python train.py --n_layer=12 --d_model=64 --n_head=2 --n_kv_head=1 --head_dim=32 --d_mlp=192 --vocab_size=928 --activation="swiglu" --norm="rmsnorm" --norm_place="pre" --norm_eps=1e-06 --positions="rope" --rope_base=10000.0 --rope_fraction=1.0 --qk_norm=false --attn_scale=0.177 --bias="none" --tie_embeddings=false --parallel_block=false --init="uniform" --init_std_qkv=0.0704 --init_std_o=0.0874 --init_std_up=0.101 --init_std_down=0.101 --optimizer="muon_variant" --lr=0.00779 --beta1=0.95 --weight_decay=0.0 --lr_head=0.00828 --grad_clip=1.0 --warmup_steps=200 --schedule="wsd" --decay_fraction=1.0 --decay_shape="linear" --final_lr_fraction=0.0 --batch_tokens=16384 --seq_len=1024 --doc_mask=true --train_tokens=134900000 --steps=8234 --dataset="wikipedia_en"
Each number is 128 + 24 x the weight over its row's rms, rounded and kept within 0 to 255. Layers, rows and columns count from 0. Numbers have three digits each. The size before them is the row's rms in percent of the matrix's.

# up: layer 7 MLP up, 192x64, rms 0.101, rows 108-121, columns 0-63
# down: layer 7 MLP down (transposed), 192x64, rms 0.1, rows 108-120, columns 0-63
# gate: layer 7 MLP gate, 192x64, rms 0.101, rows 109-121, columns 0-63
up108 094:113141107148109131134095104121116168121125120149108104155139124141125108103137116140154176116134180145147113176189107137107151128112121153084138126100148081092133108162126122081106152126097120
down108 098:113166141094159150115159159142104133116112076119120154124128095122166148138094119126128139142123092092081172159119145117120115126115075104111143143130113136180132151102170118168118142140121132
gate109 095:130107101086108133155111130134119139155133121128095150195134150101091113108120145116124148101106076154128145110144128150126117114103114145142100106111080102139136109097202139129135100141101144
up109 102:196128132137117104114117128106083134113117182129084164166107167102088139115131116126160165124148106140113095113125112103151141122107148117153101168143116111147140129101156115146159101150130129
down109 090:115128112139116139172124114149166096168169092128129148103126126116121125120125125139110097164043147107118127109162140112116154118157126134110142145156159172143136095120127118156139125138119070
gate110 097:107134169134118161114088129111141107141082123147106106105111166144116133123157153116124150145129123145139129133089118123123143102095130137176206145152131132131117096086106144116122171127090165
up110 103:100127181096114169155144123128123154116128105097140134132140135161110159125099138089165109099157143133103121113123099118130127127177157124109121131113191098155108139143186118148085126144118129
down110 097:144119151121132107134140123154126117151065174147155125133145109124086160129153159158134139143131167140175098151139062149167141131132143132140108085124142137099156148138099159157111114117135131
gate111 094:096102115128144137156186152138143106184144125115138136141173148120130103118118099112148151154129117176154141087105163135134110114112082127096159122149099164107129151141142140079139133136098132
up111 102:081118124099138088139142165100171124123163140149099160085122131106123110096119127136084146160135108148133158094138134101139166144158098104117101127164137145100143160122136112124136136074113150
down111 104:093106164118146114114147140135148151117179119144147181132102157135149118078102099128138095151158097140137160122123072093135122131083102129137125153134153155115149149102139098140141095113150139
gate112 108:114151128072089106166155140115125145129081155131144137170118141117192137099142130121171127114111132122101085109094141155157132123107132101108139094114135121107094110126129105158137137133161166
up112 098:139158128122141170121120124164066124146143133097056067092125137160111129113137117121099119146137118156111100120119108127156119105144118131109116157164163137135137137132093120129125146097128075
down112 103:101104145099101099127168156155132150131106155107128126110079150143124115120147131143161136158162119139160061116085120140187146123117127124133122104132164174125140117119111110112123136146173106
gate113 098:134169136077186162130122130116176138116120131103147105122115133144132081117175141143117133128088107116108122151115150128148151123185117110113153084145131085142131108134135156140163089132146120
up113 102:138149126139149148130079105121165092173137140131131162139108141119144114118138134178142139121064160134123136134147126144116142071101135097121126134132094114115047123101106137137126131134108102
down113 103:134118124114141115113101144127159166154082151133127136138140176149154136154133141132165127116133115161083148169140128155104116102172125080118174141140085078138123141125129156132089140156144111
gate114 091:127135152135166116171094131107149141109101119149128165114112132163141160145119133153117102091145142140131117131134087162133164085173163112171143089129158135145162180107125118119123113118162117
up114 105:095133126122099194109108100122128136143132117124156174089144103123141149188127149109122126156129103094149134135119157131118156075116132113134137123082167097142142130171151130108137088118126139
down114 105:139143121158119169121086137137142114093160131099130136140195107095141135105141134166109122139139110176144149116099144132121141136147159126103084135114134142099103083133144085148132154089094150
gate115 090:133119099106116158106124100162126113116072142086138098134091140132141111109180129161129133144096150161082098110154104105160133138165131096120148112103116147120138135121134141169170141135147165
up115 101:090157164129110150152130079102147116105140142129137179141161160133103146077123159157134134111154086082117170118135152117122124134150108160113135163138151155112084116132088126117130114118120114
down115 096:141158136164116160118162170141111171143102090135131139124155128140096170127157111137092144101114159182094109106107140148087123144111146147137140132129147065129097129138139128153131131137109091
gate116 109:155109159128070089120106124119145129132119114142172132126149152122134114112124153141124103191114143114152126115097126168130158138144118119095168074148121113131130126132169177099119129128143078
up116 107:149134134118136122107139144135113111128108152118104097134152103072176128156126157117128098145141139136114113113090180181088115144101144094112119102102079140113152111113147147131158080126095131
down116 108:154173120107156123091088123141162133148077155148147135099154131076118144143124165164144145112106123094121162116118121182105112143104124079124111113147112094126163121166145134122132139126119124
gate117 101:148119132126087097120157164173109077125142123133102136131090122136109069146145116117134147089074155135124119123135114128146140131102122147140129151127102101151076128088166172134128139163138123
up117 097:139157140139135177112074109113136119140125089136102147122125125117123166108163154131126092135128128130175148151080130101150142093110140075137085109123156145129083116116135106123114088095126156
down117 099:166132104131133119124134160164129156168125136125105094160153139087117152126152153115132134117153125071128159142129167096180112108148146151107115131088094124095136124140120134101134075101156109
gate118 101:114169128129090144109165129145101173187124126149116157124142099118114154109170164142099117104107128139143131114124132091138133131154162102121148080125135121157082099135114154160158164117115144
up118 092:140095123079143140130143109129095101127121132107100110100169116108162110208107135132150095134137184140121104150115123150131157101128098164137111136120104142157109081138124111142121118150131097
down118 090:138145149117146141125142138148138114133096172149093105090116127156140174148162125120123172095133133122136099124130102106150135127135108121148112131046137112082142146097123112140125146165157175
gate119 109:139143101147132175117135136146147126134144153083112148086105133138136133126135111111155144113099104108072139112171141136120079140135122123115104108127101115056129171088139163154147136141121162
up119 101:142145108078116160119100117131108122210163125139130139136156142105100124143089114103152138153108172124126118159141144159140152133104096133110130121105086130102102108109167130120127105151097101
down119 104:123099148146098136123153113162130144129158151085111156118133105100104159134160075095148133089111116100122152151130157162138109118147102109111137125135115144088174122122114133172154136075156147
gate120 097:115163094104137133129121097131084144151119069121130156133150173156144136139140101120111088126136098157101162100131150150118140128120154114100108096167185142120152143131132137169128124132173148
up120 095:119130167125083145142110147173125137160101160115097105103112107116138113118126159138144118077121104068141115102156138090124068117133124158116103115145117143100115135111077144138098104118130123
down120 093:128139130089113134104149128156103084118089077135115168104072105147123143140116140144110122116126148134112133079060113121128102098106145066139130122131163104146133124137132140153119114157122123
gate121 080:138113135129145121113128120139156109079104104112142128158146122148129107124140144081155133110124084072088135128134115144124171094162101121152102127085131053094120110152136123143133123115133096
up121 094:102141130139132183075131154109164118137132155085117142141113152168134123166123128106142139081122137128126112149135127131125139077139142056151150143094123102178109124130111108120158131153114122